Weights of a small transformer language model: 3.11M parameters.
Each number is 128 + 32 x the weight over its row's rms, rounded and kept within 0 to 255. Layers, rows and columns count from 0. Numbers have three digits each. The size before them is the row's rms in percent of the matrix's.

# layer 6 MLP up, 512x128, rms 0.127, rows 262-370, columns 0-127
095:104133116125130114082162106186126121154166222132091165090165104118135149135133149097117124129060105164126091076101168153122104172120060102110062151194157154098076150128141085139210105099064124111133151157154172147191132151130106113161158163110053170138130171152167152134136079126131192172126165147137175123157117143132151128096065120121151121125088098139131133121124151092096115158101
105:173118147118138149096111119104164127050079053115098106047146147154172113109136107100095117156182138108171168121103168163116088117098144109129087146130164126135112156145116171139130138090128152140186150103108110111125146120091174212162128103124121031121037142125129166106065131120108144101103166127148113077155144116125101181125128161101109136165125085148115143145099140128158178074057
096:155158123096075111120162158048108077078132114130187122125090156118107171144139128125131163117126114106165112083116110113109085108131130116108152107127124136127124122169133202186174113135131116148148200155096093163195147166042094156150174095124197132143156148139133126159110137145151186132080141157136151162116129127161125173188191100110117057116141072119065129189149118117167151133093
106:097093159086180113122099161200119171070144162147148118099136150100120068154163111092134130135076188145127137108134092128112138132082130115126155140133161104132125155073110123110141087096118183123167124147132201084150123129156068162145137079193134106105132114092157099137069095101049111167193096090103132162121156120165132163087144137149118104064148154063152140168058140120176129110147
096:124164107060127131149153121157110157121118125105150130098095106121132107157088110164147133089114129068151110108100110108134114107103083127139142053060122197151107087145203135166128092138142144112145122125120119118128103145100191181067113131129142100131090105076113178121158111112168142152186163104083088158137043166149107094047147088077170111158094075075121134178159164159169130121128
106:131161100106172149201075150151113120145114083162170156142109141170172101179205173118094140127158101104040048067153156133136117144098079175128131085111138109157093093219175123149102141133105145131111094099130108135180091141085155180132152111076126132117117117117094168120133154130128118122105120120126153139139096165094072139153097142107184144093122136140079186112109107089109097175143
104:156158131109165135123117139150135096121167142187101152090204205188108137137063114104066053151092164079104146086096173054093112161171114174150133167121109120160142092123077100160167115096090114126133140184119104115111161122132127112177160136159144164106198077108126138127115119064189120123122113126098091111188171140092126122157179170136094137131110112138123096120115121112148113112082
101:219147084119082084127144095151134149129104179118135068157153129116115184194149161097068137151180123191138130093162116126118069118111133091128107183180148123182144119103137140128099097102125180136158109157153108101128150078064067092096141125111109097089161149151128135150073105056143130137131151137127128087139062099104165120102137122115053145156118112113094200142163143120143172143133
107:120108097080146134201111144148178073108111125108171170131166168165108129140146122130145106108101096134180123115133098114145168129086106076127102093116101110149186186144086083122112111179131148175088074113153055081144066166152127123079100083113118146154142146102115128164185117154166180158136128142173114139132119155146189095126148088088203145167145089081128141163190144088163127173133
108:161137095151166138083107166147126150091156129108093114125142047135082112145151132223123123201129202137168129148153116099124136099114098148135126175090086040115164121064146091088132102126100109143164165141145143096109156098099113064129110117116077133188117118140130098127079094182180094116149122104142151124186122153154148094127108121191087138066150182097149138129117088134100171138111
105:166098098124113110156124123157153120080161097134184103133127165145078155113079130119127069117113165120128086174104135122172168140122113125122132063105095130202133151109143131149131120161140145153135168110104146116132137143115125188182150127169096121131188134087151195107095088124190195101123072158094078168192122123120081167124149188090094156130024108151093136116134192145134155110106
089:160090071117105087187141159090189137090057172074117129133124165081136180119100153073110081082146164146154134138101151146082131121143124066092115145118090092097110094171185080179124084131068091152143152103187164133100147167093169101128128135115109132084138136182111117123173134131131139153113119139156130129143146128141087101216079152174155110127126156133111145094154199146145102102093
093:086153173076153152120168162139091116057131107144144154133135112098116127112094128094103124143117126117057061125143177105173166159122127124112149072112105080118089139128109184118085179090133096110082119140164130136115096150116079174103177122124143145088168104079126104088153128145124102130123131127161118241149082080066102097054104157169129156113154190083136161089144130108145160098136
105:138066149154145116105175161119134118105198133116151110077111172131147067090112117153118183082136154097129114134087076086100078142154124188136155109166134169133142146112108174140185110103063168127074153159150123116128156123162101073187144158135137133124184174127106178125077055169110163131099172132109188108131118179141033117102154157109170127075145122110110134134116113095126152137125
096:138121130116115121105053126058177130183156165102096168107150112102089132089145118105105141180139121170131135162177136170089123109113157168146079097121123107111088086118123139157075130142168124079151065123124128097176157184086118186129141137171112121152118084086113133092146117102090107113156114102085153191137099150086075081145108175069117191158087114107162164122154117138189172079089
114:105133210158145130102163130144161125151120142072086128163140090182134174109073122084159124100211132183089104066114099112142086071097143168145104126124144115114121139121096126137098135176063082118168148147148113082167209103152169186120121099158071115091120158155096138107124167119115128160170126129202123170122090124155114081111136105190112084165155143140100136154126087145103163113137
099:161115103117177098181134107123127131108089122092109130112116168082060116089133106186150166077141148131116165150183160122085127102117139110110171116100134099163115096177151154152200134180133098142129110147164086131211093137129132030150114088134135080152109168101140126111127106124139163096151186108125123127098116083091170125115118135147068142119174108180115182087099078126209114084154
088:180097138177080149107062121119073150132086047141133153101184124144129164161145152081072113040105151086131116148137170093151102117133122146143142136167073211095150140098125112138125090152165108112110167114110109150155144104194135159138102102048143131093151088113153173086146130120104095151118096153152122127148106189155098148086163127170163159126155117114154185172151182112150153118145
096:143171078136144126112134080108124103152167075148114113178156096081112150160124112108083165159110112077179092117159114084145100118178155146125077137148155122110156121153089182109097100128110098136174088194130074109098114067063107065139180156149138120073119119080129164141108078151157152097154084066145081117110141186160083132107128159068138150155064079160101149141139125140110150121152
106:100159074169153117175172130107101164133161162143134083177125180136068150144118128099089148107125131158147157073118131160116148133144107135173106161127202114146127117144076161085145194109156111117164080154124102110174170083127047142178132109161175122144116104145091090106078144154102158114130087101190169126096109195186171121155123109073123118114112131127129166183133147153080116191156
110:144108099110147091159147106148135149087127131111140137163143143185149046155106134162161071164157121134095119088105142168125127118088101086155185120145109163175142122169126129119169123118095085162063146159115064073127081169129113077111137098177136188175117095141170150133143098188143124124086109133128082096087161155174118091091051087175141181165124169133180113122142116168072130116102
098:123113056121124141099116143148108175103101162093132125082162098165090110119187094113098092111151156150104092112176137128196143126090128106103124122111168120085132104149136144118115138111146111157133162095153073165125086110132133168198128059161176179152141126133128124172105072120088086174141161108092085118066146172126112064123191148154120040197091152136120098139144108138100180179137
103:115147107157118159161141185170120118128133151147117103135167165098157112147200119090144079179116128170065111181060126138143154113136121073147111158189092134120133115132105171091110086131158121107136157170166120195105119117078120155167149104090158155094140130143039078156100121132131113133147120098155127165121060112163138102057152074125124078179108122121117119170093123159105210168161
103:137110119093176174153102149140075155165163136104063081090107107099166105126093152135110126080151218154143121130175130146151082182142142161100135153125101130079107160152106133133065127097115090136131109084105111123211149067122070091145135114150135116128104150161119159104119129155126070145177118088107157205193125152129158066098107171118103131178129160142110126197098154101148158155159
102:190124092183127111104093152112177145138102117084164133132170137079098109089092138168142156130133108110123150088143094125153117147100087089094115160115162138124170119140149105178121049142114182134158134128119134102143115100149163109079182131144188125089069115128163137141130165176150079145153137128100120037143149194118159163175126088168172204119064135128128172181105151086111153108074
114:156144170085175076131147120189113124126130092064136103176111107174024118151104087070097122083185158102126093125198139206096120163119142132114117168085138127118128111135149190117098092060166112171117129095110138127121120047131142178186161103078175101093153125133097160085108079141078114140184157134148107121144178156124099148123118105103145112126125137111109136117129146115107123139118
109:198094102144138071159137056107136142126166086108078122117105138198123124114119076161112129113151130123136159103084163123134108169179087100149073176129082180130096089099132146158110165072131126145189109064106157169164136152119150100142097105174140111121139062138163104114130091144171161124140109120191205105120105123117110121076090113141165068139123187106127192134129182127132158105151
097:126140113102183124113173156162157133135167103061198131134165109111144127151088158160127105095110143152165185136119172066074132134097155131147114152095139105122122116095082114034098072066100167091135142116067150083154117140123148110160043093148098086133142174084089133123134107136108160132065192134152141122123141112112174133128166111093161164092112154123097111142189109089114178160121
098:164092092105105123144103093168144155151175141125124159135169179141111170123092117136155130154154156141098214137053103113161170117094122124083156114154175184121110104145101126059150147107127130077199122124097133151171164130139131090181186075137118174097142105141115086120154182112136140097114145158115111083049053142115097167072093141150145167124119085078100101103110146122171099102151
099:073095111137184135119117155138166151083139140108128112089132062088137166132109079148113151176102145109100107164116062146113122093110168123111132138107102146138116153135142104147176126159149128180144112221139132078150156114120131128100115142093133143137179063084117068163123157153143113141112119120106120182098117159131182110204074108167088140135039123146170148044196136104106157077130
101:108124133102079116145123100163160142083130122120107159113185166169149105125138189111098137159102087087148184171116116179113159136125126126131138133120114115182073149097119182067107109136147115110201109161103200084143122122089109088145168067144122051127145154028108120078139088087068115119085109090115146130143145071175138128164112147099109147137121122090164139127110071133086157165096
097:109147100152107102123149193146147158155107156119139095143132160103106158101137047094101110161122127104087128172081132078116092116111172130160104147087117118175155156147170122135100136134097080096087134076054135073120176150124149156098145112172105075182116161169144143208172151096130131146133148128143155139149120162137216138097132164090159119155123106230144069113090090090129113139110
104:136142140071200150164137177077110140183138118213124133123108117149087161127117174190078134113089185141131139138137132087134134140157092042141159124094137112145116132087107085174065126151088113138097138094097144141140079117085144130143147180096164149151140177128137133126144157139113082075153176130144174100162088161094119159125221118102169109149151128173130143146148120045135146140101
099:089083176131102120094116156105127092174123123087123210090149116088112178205068152133118085109146179071139054099155082179116119115162101128085116108086079132133110148146141134145158150142129117105171094170168125157128141082172088176129126135141165115101132152104098169156112124071118096120071108169191101129100111116130100118168128103120138092105108174164163181116100133148160173191098
094:099105114146099138174076130078129105091168108082153149135151139147126124142118128108141167195131182153149082136123122137228099120149128100097132200126134167184106182172120149141124107136101100146170111192130108111136148123179122114098145126194119127149074169180145123173089083081095142062114094114098098129097184103158191080066157106139120110137150195090153111127122133132108093103122
095:097166078132165032158142135128127129089088110091127135120187114127103141110168149149103123074193137152133136113094148100137119168122161149173138117071089153107183111142120141112048125106127093054131154144169146145138124122119120155117177139122114135125108083141145194153134173135078133108125139145177152151149128063168077092046111155160219147133102159133095128195103108150132097104124
102:154131115145116117168199205061148085143083090188193089100107117114103139143150176101142136096111178100140104097151100127075105126106059121130129101117168149118064104188120127175126076147174139076105135142098146114105192148128126109088090096149061114145120078093144099125141112108149098110152116122148200129115131099152110118138110085130182171151099090104138108133135138168200129116174
099:127124112121134153111154123124107175135177148147094121083185184170115107140077078126160138087077114148124157053152113126139150113145134098125033165122085140164130139109101109131119112129134131134124139080133164210102186140054113152077178128153177100110066102107075135099150132084109097195111118108153116113162099166153109134131184168093125151148178102163102123153105202119137074139130
098:171155101161147095086107149055145134132091177170191140127139122179082135086130171170084170111099140134125084186076106092109098102096115134139188144177112115109156118143134160136113138086151135113169163108106116133097142133154134140184154079157159120088152095101106159129132164149088096044130094117159171129146042169120117142158152127107161141201123107127129082138130094108094099213124
097:103095146138118134109110178139095150103139121140086163090106153089173140064108137086167112124154177120094139203128036119133152125093143117148120121197125189098113121174071162151146069081123058112158157137173126120169113221157121146092153140170143125115143108100094177107083135140097158130100157156103120081118174106142124136151083095175180151073163138143165156159117169128123138134121
092:108112164087120131119134097098130128133114179102133116143167133121089113175198216139100177131095134113104071162203049140117066130158121118114130171190128164180088075123153149131114065118150046134177114126108114139144125138120180106167158121106084124113085148109156139136140116148159109179192146193075153127133129144101171130127115103163161122157149110122117149151121057104104129133077
096:171168149121190114106174080141127136140140125102146105032154076111166142099139135092092120148097095145095117142064121138162133145181101120194126147103081099085138129095142115128113101112073145156185119117070153089097161098099123117096144193088124110129136120087115171111087144088145190128056070130141082124098140125177145109095096153111203134089140194146131136167156128118097155138090
096:104089171134144126107138086102152172151097091130149132146163138138122125076135212133111148081142164181115174122098139147136135171198129100154119095117104083100112159201119108141110151113138101081077147074131076117102102090109178168083140100179076132158122181149104062134130151079099114162146169134141173059125175166140112128132139128107138135070129159117174117142154167061124129166190
110:217158066056138117115136105140148122114157144101148106109122099186154157072097161151132131115147113135180139150047120111105146130146108057166141186157152094152065126168160197153088151101119118163145164104119193109131088131111103130195181079142155130103140127104141132126211086151147127131111094141085147132130063115124110076127130125121179162133081092105091135156098152105118123111126
094:109135161098182092181112165140177091146110194115131140110162163181116112100157094035147129154150124133088096129148154135099100121177143132110119138184089159121079109102113132104134105141113097059128118119140117150145127213090158202147102118127144073091171128071121109117176124121142068090125164098140094165081149113126125140069120105149125099200183091129108159102105149106119083181147
088:131161141109170116097124082121142146092093173118060146195108205147113148120092178107085086084115074168143112123090153164146122162068105109099121127175156115126089149122176143191127089102073095168172123133140173156094130137168108143060120127090130108109073144143097080145170130154087133107115144103135125169093159143141104149124069136149125149155143120150154167073179143139149165200185
096:155120130106082191162092100123136144161081086105077182108102159148224118150125168135083140093156116138095129091122074110170131134088145181111124121168121093118119130170109163162155130113102155096124146147183106139098132134130130158092196092120132112151142109157153113144123130094086086174099123152083126150157104123119182098158095082162088094054105077070107083073152095114162151161196
099:138112092169138082110171133103128151078179123140182096156126136112130163130183174095103125116119197124072156191105093092137160092133185098102127149095123128135131130121109083118128142107176169145153127150152094150162097191119158121098163141160089090116168054095086115073123095141155172152082150101193105076090081120088129132118156160141120112171034141145115081102118104113164158114107
110:169093073114147125146146080109118144077107193157181078114127137151094099095147139164161140121129156188101144111136119143134061136117139165097174061151131113136132121168174142107189123102132082149135101098099133147106122131136101031110113112101126137121117182152096194102136155095153224157091075118078112113141138162130167106127185130182102146160067154152109146088151109090123170154121
099:132107126124098110090131070117073172109238151109119151166134110161161112151135162065093113134096151136098140134138106166129144078110109137142147146079104080133122101165118154130095134113088140128125128178125213116101169142116058101132143143090128170178079181145108156120157124129164107103146163086138178164125096078149148131160071078083138103171109035155157148104091123087105108148150
097:122124170046182114124147162134143093057161137091144091095155108138087161124165121153114129162154159131153180169133081173130127148146096153132118116143155154070123218156137122111111149135111133105151194083144120122149169167169134107182101120171103091147124144083134128076084115174174202136110130184117173110109117119094141050058137084083114128161182140139154122103098096150143119146127
099:157113065147113160135122099123119125071128179107104096086123095114166098146127097120110090133135106156114092139108139162144148150109058137134139130100176142088188135075132211127129169128074132156173185140167123217162124071087124140169140117171085090128162136140118130137119084103102185146127094061080171134098124133088135131120157135156120082196137105093099090135058107117135193128139
100:117173105101128093150073111106177158077142150133142117148107070145117138167133131087124130113113086107060115119180060144108158119168098096107065024096140153145102182118130093142144122134083120104107093165173158080114098107135095103156110202133099130188142153163131124148162142132114134113078198106097175152116166151139099181151123054146165106115122145129146095142095161103097126167081
091:133172115075127101144101171109144100118103076119153119078093157096113157170160115105116111075160176207103122120104125116142081109145127174078155139187106095148170110137093165140100078095128138121120205155162066114113124156117175110126139183162089104117134135082176181134177223090115129124123103094142108129191077138122134166099147127141134148106122122140111145177168150085087118058125
093:135138099134142128163195163188148134077141149160072159075061187155105117140115149138119098093079122090162072152169173156091118107101097136093139120101112130181127119125152107109137131119123108204117108152156150151129100165168098126132102121176161143133165140131120093133090133160076154165133162110115096164148160160131147152113163067063110112163077151091157178081150146101152159031077
096:071163097166091081095156143192185158097139124083132135124127178122160186137077107114095138151139166106077156129111109091124106125080137153131105119110120086140119185080088135129143095104164103149123162124211085217148163113142195158120104073131152146189149145169095132122135147092194104097135140117152123131124111134152107074173098123098135136134118081136168061139086102107178114091134
109:158072143138095045151147180197107124155100145173118105091122192152168052058135133122137109132124201142150127140104133159163158132148121137164100171120126160096146147167123118160157067106090151066180124155080141133152117136146158190091168154040099131102166122127145154119145162135142129111142117134140071125119112076099095121138155129094213131101130130111091092124148124159160133092092
099:138128099147086181166083096118118114092098126125091103112100173169143149182123112032219147121107178134086195127119196152176167124090110105171101159101111182158083128188121159153141180110150126125104114175126129200195148118111088179139124087079153109137133137164113127131099096141116127155137101152129100121100165103115129160101145123160155101167081124135153100169131075108159117104153
096:121125126068170144127116097093134115124112124103104176155133152114090137146175186098123143087134096171136173100081076143091100172080123156136109174147101088148097122129104090110095187113078164105113173086131092133195194131073131133094122121161097141146158097093088143135120147099179051099144189155050147165054125163168124131163135096156115124128130130163174140148101088130082161148154
095:143094116148165143164094120172152122129117170212079097132141141146127098123053155060112136196163134156139116126115126166106131075108143137115138185129186136139152137144135179095127124154082143151157075081194093095158121147058165092110126113095129180107120083175093178123128118145158097173121108104076098132102159104095082171093167092145133151184152102117138121196130082134120085118106
098:141089128171121098116137134177166099152183050088106149167168139114111105161144089151141123127185140152104141132147119118100155086133127030092117147152138082158179129164123211149110105103141081152103115142111166102089146183181172124108182156107098149146173128147120128138118153116138213180107105069110100152163178128101155102143140082080097129090142082104097123131084090165149133142094
097:108157108093128065139072181088129116152120078134142134156072132090118222128146138165104148148081179132186124151087153091097107113125126139151145138132128164098178135134127118140149068091119006125116145141121190129115087098137127156101111102110187169160149096170115122130114095118123104144092152144128079112150123166155106130095104086126149151071086089082129100115137162078205149101145
093:144133168116140116159059141163136114111127111088115094157120168200110122080128191115144153121127177194108125123060137122154129123108129109168176165142133156094119078103094142112086102124140114112161115125170108110100062105145087139153110097120135156143192141183124124093087067085168160111090133171144170121124087094150117096066159095096150083144170140120201123128169052133140053115114
102:129124111126176135130119190130087113120115099123151098080121188107099112169116142132191161129167099129158181126148145163095126115088101132132191142108138180146100159107129105086087149147115090034071120123127111098087083138146141120092148096071125110123117202140049197155077158117121154156158158161115125155107141125130100168159159120114137110208114120158169064188126091113171158126124
087:220107125121120102155108096122136145118147090153114185160120105132181169071175130139098170124116104143106113116122128172139117095086170169083083185094146066117075126094107154095140130108081126149130107122153112134178149102071173155107109141058103128098124130043171132174111109105189090125164160150119156109126163102151107118138163147111177093144084169131153122119137142077060167188132
092:038088098123135159161100181045149126179154127085137121094166132124110146113122129093156136055107130146203126093116114124094168086099142120087158118164117130123126182084150151147109125046083144179142142143157178124157123124135138122146160072114180144109118138121154140122115130185137021100139061144112158152109140124129188112082094163128161098156144161099126141105173101153142149135136
110:112139149157177190142081113100091161145159099102181093117134152192111124146111094200168111102076155160125098136116077153156168114137142175095158178088150086090101208183097122115151113082121148127101114180146179091108109106161156154077164093135095117104168127113079136118124139095114172136102196072105114092143124102121125169087092061133108110127123126145161077118128102134101191118138
087:106159132085154067142109133136164066105161084158155168128144149177062100071102099096146174101135171131162145092147174112154133145118081121094185117132129153119110097126084182125109123132144089111128144161113086066122144080144118160093144160158121110109100128136158205098119160160144124088127168191143157133150161176139176070082104131100150099111186098135068099125170082108104110051124
096:119158148107135101106086128110136110116096154138139097092114076108096143116113147111123151100170183134133130126105121142101160137201121169151158158094079112106108089116116163137107181116112120133153175132147158136084180148137067148135105132187110166151125166194084166122151112157148142113170077038114185102139082162142145157073089120164162185095129159130180108185155064103166069098072
105:129090121134107152109150110101098102095158117128101118086152087129111139119131135102122088206142147169128146151055159137132116112112075137116147131166173096147080058108194054071194118144097142156164116101092113110139184120121081135131116107139174094113106183154123187181105095148147147148118132109110153169119134155154156153100196164124132137138133135124170087042212172161121093144102
096:061116098132117077110148151122137145159151164078117143158117138157154112083121118134129133124117173151152111165182098174068109092140133111093127122165167109107170160111165126186140112121161107118099093098163127090098132089165172111140150126150115089097134126086100117121147160222162143204173099098133139171086086146102173148167127121131075185174147213163123164091090080127135196108106
104:173132147107136114121154152091095140134154092181087173167145080127109137119131145159156145202124148084126149052173125104111180112144093153115175093130098135091095152176185123137104182119125091132161208213131072196204125038116143144116124134081092139124130119163098100143135150133066112163108074115121093143080132124132098119148128103127090096130124086118181120131126100111131127119158
104:141133144156143123122154147156178142096152174115090074102080133156122120181109095161090117133095123178067175134146133189122098115157133158090154122149106170126130128101094158082114147124106101128151119136191177132135152082114137144113120136113139085100178223146080130152063110139117153139197100126092142150110118229102161180103161160119119205087074127143152137148108092139113117186094
099:080151135149188106131110144126131129099162124123150103136175136163092158118122106092162070113130147133079166148109182159086088101184080132086104141194123144105182147102130136157181164171086066146184198146174116118053135075156133114094171142069096104150108098133096135119090165143095131167105139095165164148190112108148128116161151093058096157155132118143101106137128178121098098154102
104:134196145162138157141141099070060128095158113119141103118090109066090066125124106098148174156094136137071113156161133110098051124097121166198140125033155093151128118131141128100134096129093105155156152199119132126114131144172066102134180127135152121124158130192114132142163098094121137149177139141107078167072105157193097163132121176152104105149115160132102143092067141116144169103111
096:099156077142139135074185105129103178115141149079104162095132154071154166056108171082036150086188194132056144123102091125137139111198131085085085103130154166103134137179101158130131137129146127079141123119071102090163095099150146097098140146160071129161109107099157073107113183137160180169147122102117152120158116117150167128123139119128120146157144150122104151108137173128153165173104
098:172078171091088112078155121089106165131087138105195167111177130173131141137144111149155189124146122100117132139128136229125154102114137075084060140108118109136143101115147108110115131070110114150069154118156126106115142128151127166142117141155143114049108147111120195097126097097104152156152091094078128107141119163126108072127199107197113103155158094154103075186163132136137168181095
105:173108143149129159110124096110179146156099163170095119130169109127145114072122189111106127131136135152039138110174136109077117159175155164148117150145131125110154166113153165126137123137122079143094125117106085160148085149142164112147126123215113171116114062171090093110061127086169127137169116122135136064081145098175126128090173096101166197141075162157098104136069147162159132126052
109:154134160077108176216145087070100141162139099152149122102136149171115191097142099120148164095087128135105126134142093100163168171082107156099121086076129063141101146100107131114101149105097167152117173096176069142156191116160116198169131106118170122142120080143133102190142150120134105167124093126045103082142099153133155107143171113072087143182088125131129102095117130135129090092100
098:167120183115128100108094105102114154147186122120146113094127121152097149145130128166130167143093207134094080136134154148092152103104083119174145113141132191112196062102115135121131113132081088166143099107159083085103112153107124148153202084130139112053175153118137115066110119104143129073077103152147115171102164141058135152118135092108116124169163194161185140113067159154115167106168
090:097069150181177138120149127146064160200148129092170154135091146185125162129101142093095078177128158133126148163152138112125114156068055161146151184063084095139095148148094116145110121141163085175134077141137139110129094105131126134053108153076156123155113162151124141091116181091187093166124126110092115136094097137131150169096101137080110093136106101142136103121179152106171198111166
107:100122172097179095113134133068051149135145117150091096114153152166176106119160096099128117130099173196095131102187138175142132096182102169147092105071059110091151141105144141136115107136155089152103092102175132102073161107124111174199176129157130174092064142115066101103059173087103087134141119116105132122127137050120133105111173138141085147133145153166127095130118125171111129124115
105:140067140096167168133127168135075124169200147135083113169155141148110124139112086121156101150132139122150102153097146158116180182079096124169129171133136046168094095083085054096162090114129123152141081176132092209122189149080072147111154123114127110148126143109120100087136097110159099125095117119118166158073122116157189129128168138160164175197151081131119107106089149129112125144118
105:128127089094135158182118078143106134148083084098195161131162139137073111166105116133117093131144125080147057066145112122097102105115096097157106104123134126196111121181114131156156084092163115152153114159153085130188129143132135137162111186075101109121138077143137111142126069103158229140106140150150073115112122135136087097138145094122109158123107136158137178144165208226148130126117
095:093063109125092079099144112100127157135130181133145147110152098110127107123124101092126133123153192146114097070138097168107149134104049104135144055148141071174200099119158181134141085121169141127185162140128129133136132130141161073149118151168104108149106137077145123100132100089186131201147091213162151165127089120157138186191124079116139095155111181078132099131085123156115143107132
096:106115114115151113090158117170098132050126171137134162096097143138138141134096114126129146132157078159095139105124121181155088110167079122215139127074177120129118147111126107168209089112126131097102087118169119129125129165124137056082105111176153160150171166106154114091076068136153065087079189114110164104109132144130104146120131083112131171137161131074078161087102188116096171125170
092:111151198133150118158146159108181127105205116080088150113183125200129058203160078154091143168110138143116123136114158132158132123092143131151132115113088087130177134082116124163133170117079101120120105143150139104121138130091139143134054187105134098111107098134141149151097060069081111102121103109101122125061093089140109142121164179129214135094084163113143137121112103077152140168165
102:122126136144134065136169170151134143085133069142114114176098108148162097102124198119164108161109190108178120057091125192134146043099090096073069177103162126102122145132149143132149126086130159157173141155119124123095137158108184141128138145098109159098081126064144091133129147145170131213129117111068079137110118105107140119141159159111165130083170093144121081158138122069089138094151
104:126134115137179143069177154184097136088160186096080101091104095181109124198096201060153127111130133141116095113146133146099153142115138138131073095126044138134136154144182180137109116093096084140122138141109144140102160110127203116169150058108078107160141110099125109116160125108150128084106085117101174118090139086176116170121112116109165150168180152096115112141092128144194082110101
111:091137168073105145144139114063101127194128107116083122101185145101144154104143107155170135119130101162079156080094162185127094137124129173157101135115211161101105135180133176132101158108103091103153130105163143144101159145142101112106135103153181090128099137108085105171094126153176089086108146081033143135107171157218134137060100132117127108157141141083071106138143124154116131132174
105:158119110097091133079120126174101134097161092068099053140175138106087108072087158107164154111095122151104141136168106098180134136195098155193125138139162111126091155199180123159133130069168135097111122177147134133134131138125157119177066126154122128088112119108114138180150076094108119113115078126107114192063123118207160149125126156132118167098140159151149110113073185119152085157164
104:139124160120154081097086116125082119150140151107067108140171146143129089163160158095123079166101196105119136091120169121066127145161109149174163069146076145141139166154215107197090132078151131168135128110147170080108109111154129095138161090137133059063152115152141123146112156183102107112113150116113128121126162133137102190109121212117105184184154137148109129056115099160138127147123
111:094115111195141100145150130096167133059096089121178140135116107136158180114150125124132102097170153110087033070157116178133131166110133145114083132132116103132186129162103154151153144112090148174123154123111121074148151186143112122129136090124111128096094152097067104159134100186111156157103101069069089207206132127090149094109144145116087082096074108100161162123107107149124137167096
089:136174109118061065101108143135154098144121106107179089139136194155121139112152098074067112116084131129149146145089105099120113103131131085149133158126117125123108103102138100102101098090117184160107181156130134092175103109151103114180158150158140140131152134130108156171102185140139073128148160080165112102141200149133141084117153159170179125138103097084132209060160044090078124108185
105:128161165117158074133185112060134138179170127143113085114128145123059135105129114121099079154078167094124079089126119115107069124105149041125116107059169115080121152122103188132094151116185139162076077109121132143114185189145098081139141143123149130126183110109093151168109108171111086144088130153195158091098111094109146107124142149084122131140164107076150106107154162131171125085159
101:175119079041103180119124147160120154136167176083118118111065108100110164086096111142104160125129082130117121094117156179133141112109088083130093139097175171165097115156130089116140177127122107098138126138137148114142171112097144084067178130151172116123118108135190139149129157083127205160106118126149210125089099141139065156079135152085118106082175111074173161151070115153130153129173
093:122153092154123126189184113121088113140123138126119077192110167127123145220084187109105158136113161125118112118089117056087086126153118139071086138108141140121088120112118136082159106142069094118103122144170135207102140151132116146149119143159132045166120123109128117152075056107161117119167182146120235150128136107132098112105153114124167141096132142147178185130127187111134107125137
100:118158161100104132179137180115115154091154128161093075140147150142123149178111134164128156092153135087112146112104079123118209154179064118158120121142184200162115084120122139173068121144099168124147127229148083168138129207090100116090103131138174159098146146120111168117083114150090155108166171149125096102206102176099068147124164137143120138109151129101141092100147121133116144125096
114:150117150131132032137155136153101149146148138074134100182140146159115139167082170157113106147109147082068134150199056164083183114118091091106131082131124118155077155118073136156148131064160120131148106143094106109108139105123123126117095125098111144135169132103140127136130237113118057153150143089068148164070160079136179094072108074108126154134112114119137126119173108173137114130132
093:188113104130118170130125140158127140111099089124137068114090117136129126125108086096125156099122162105125129130199106132140119174116122176127122111152124161126093095054090119176090159128119109114110119125131168169155132137118187169109196068109123090128179140120110147127153098111203185143207165120107130133182077041086150092166114105106151122148161144133109183128164174053127107185093
104:113077146129138110190126113134134101148174111137110110203100133164111118116102132114066101122135116123080066129119139121083099119152116125123121058158079132123129143181087165147087184111067142128173122161133115198101119160095102123136186149153116157089145103126144116094150138128032196160146133106156128123078156149126153141139083169156157140210144136119168203121118139086139191171112
098:122111093139112170059142080110117104121073120112129147140154148184111171162111138154086133133137133126162159127139124137115172142148112196130101111103139148182088058180141095051196099052116121134124167088136147097097117153157094149091108112135163053163108130160098152154052141125146170204194155152155116130119127151122112126137062102128142102091106080136165113178110116096127153167115
108:152132117117136072145138153129054157202124183103154119108135075122098164147083161141127093134092173081090133159102139121093098158108110073126098124091048169074103160097164145115092102124103148147124070170072114114163133146108133156136146162112150110143173134157152100135092155121155134127175182100129121130134113125101102189157116108058092150160132146187202088088068180135108089133140
100:144090133096069137105168086083115135150068173134138152138159087140148172140092078111206125163129172157148097088126126179128146099099057154139126064116122135146182203118127091084130066174133122105080113167150164142122140073180129147108103109099112120156172075148130084142114132150123127068139104106120170144121101128168150191123090192105163138146162140171129115160118173183125130096135
102:135123096169143094145144120147148093101059123114140109136161113125094113100178156144119141136150130123123099132108126125162103113055119158106133143158125094172044195103143127064150127171133183130137113156150149126190163094145220159144087081150081110126123098081178141140160154152153186205156102122127071166185104130115144127152072155134177102057108125101112107121117135109165137078164
102:147141137130082167104103192138123121118194066131066116112112117111093114105101142103151146151135156196101110120141110098096123112065107113116152096179076134145071162164137189176133127154147099147187104113099155095086056126137117120114144188164087102105170089084139164116058147151105108172163163170105142147172063126139121115118082141169188135126137110178141103142138154136161098113069
092:104122108129146110167168172093124149133048121174090129196050138104129176124169131112091127084130164143128067114092109146190127151169094093113091140089122127126112133194091051149114101139184129105139146092140115115152131151113167140111117085156092114141110123201103087157110086149135138168062175187144108064081127121182142159130171133124155140108171110157081138091119105162126151103144
096:139074130138125118082128177142116100137160155139148208095176142167142093141140126164135128145128159179100151140086113112112127139068134127103073115142171164160181134104075137175216087119076109110086144111146095110149118151115119063157037118156120094164136107132142113134101162086149157161134128150084124162154178138145176104094136071187096175132113107115177098107097080123109174071126
107:111078117210160086152142126100121118153115121163074137121121117110122149151170096133130114093181190139122200190088130159098126166144095206171146130143091122089199097104141095063140100170080165107126098175124147130135129169092117096168136130126132090106171161101129108170149079112105079106115156044143140124069092125129143152116121079117113133100192115137143104160114090094140090171124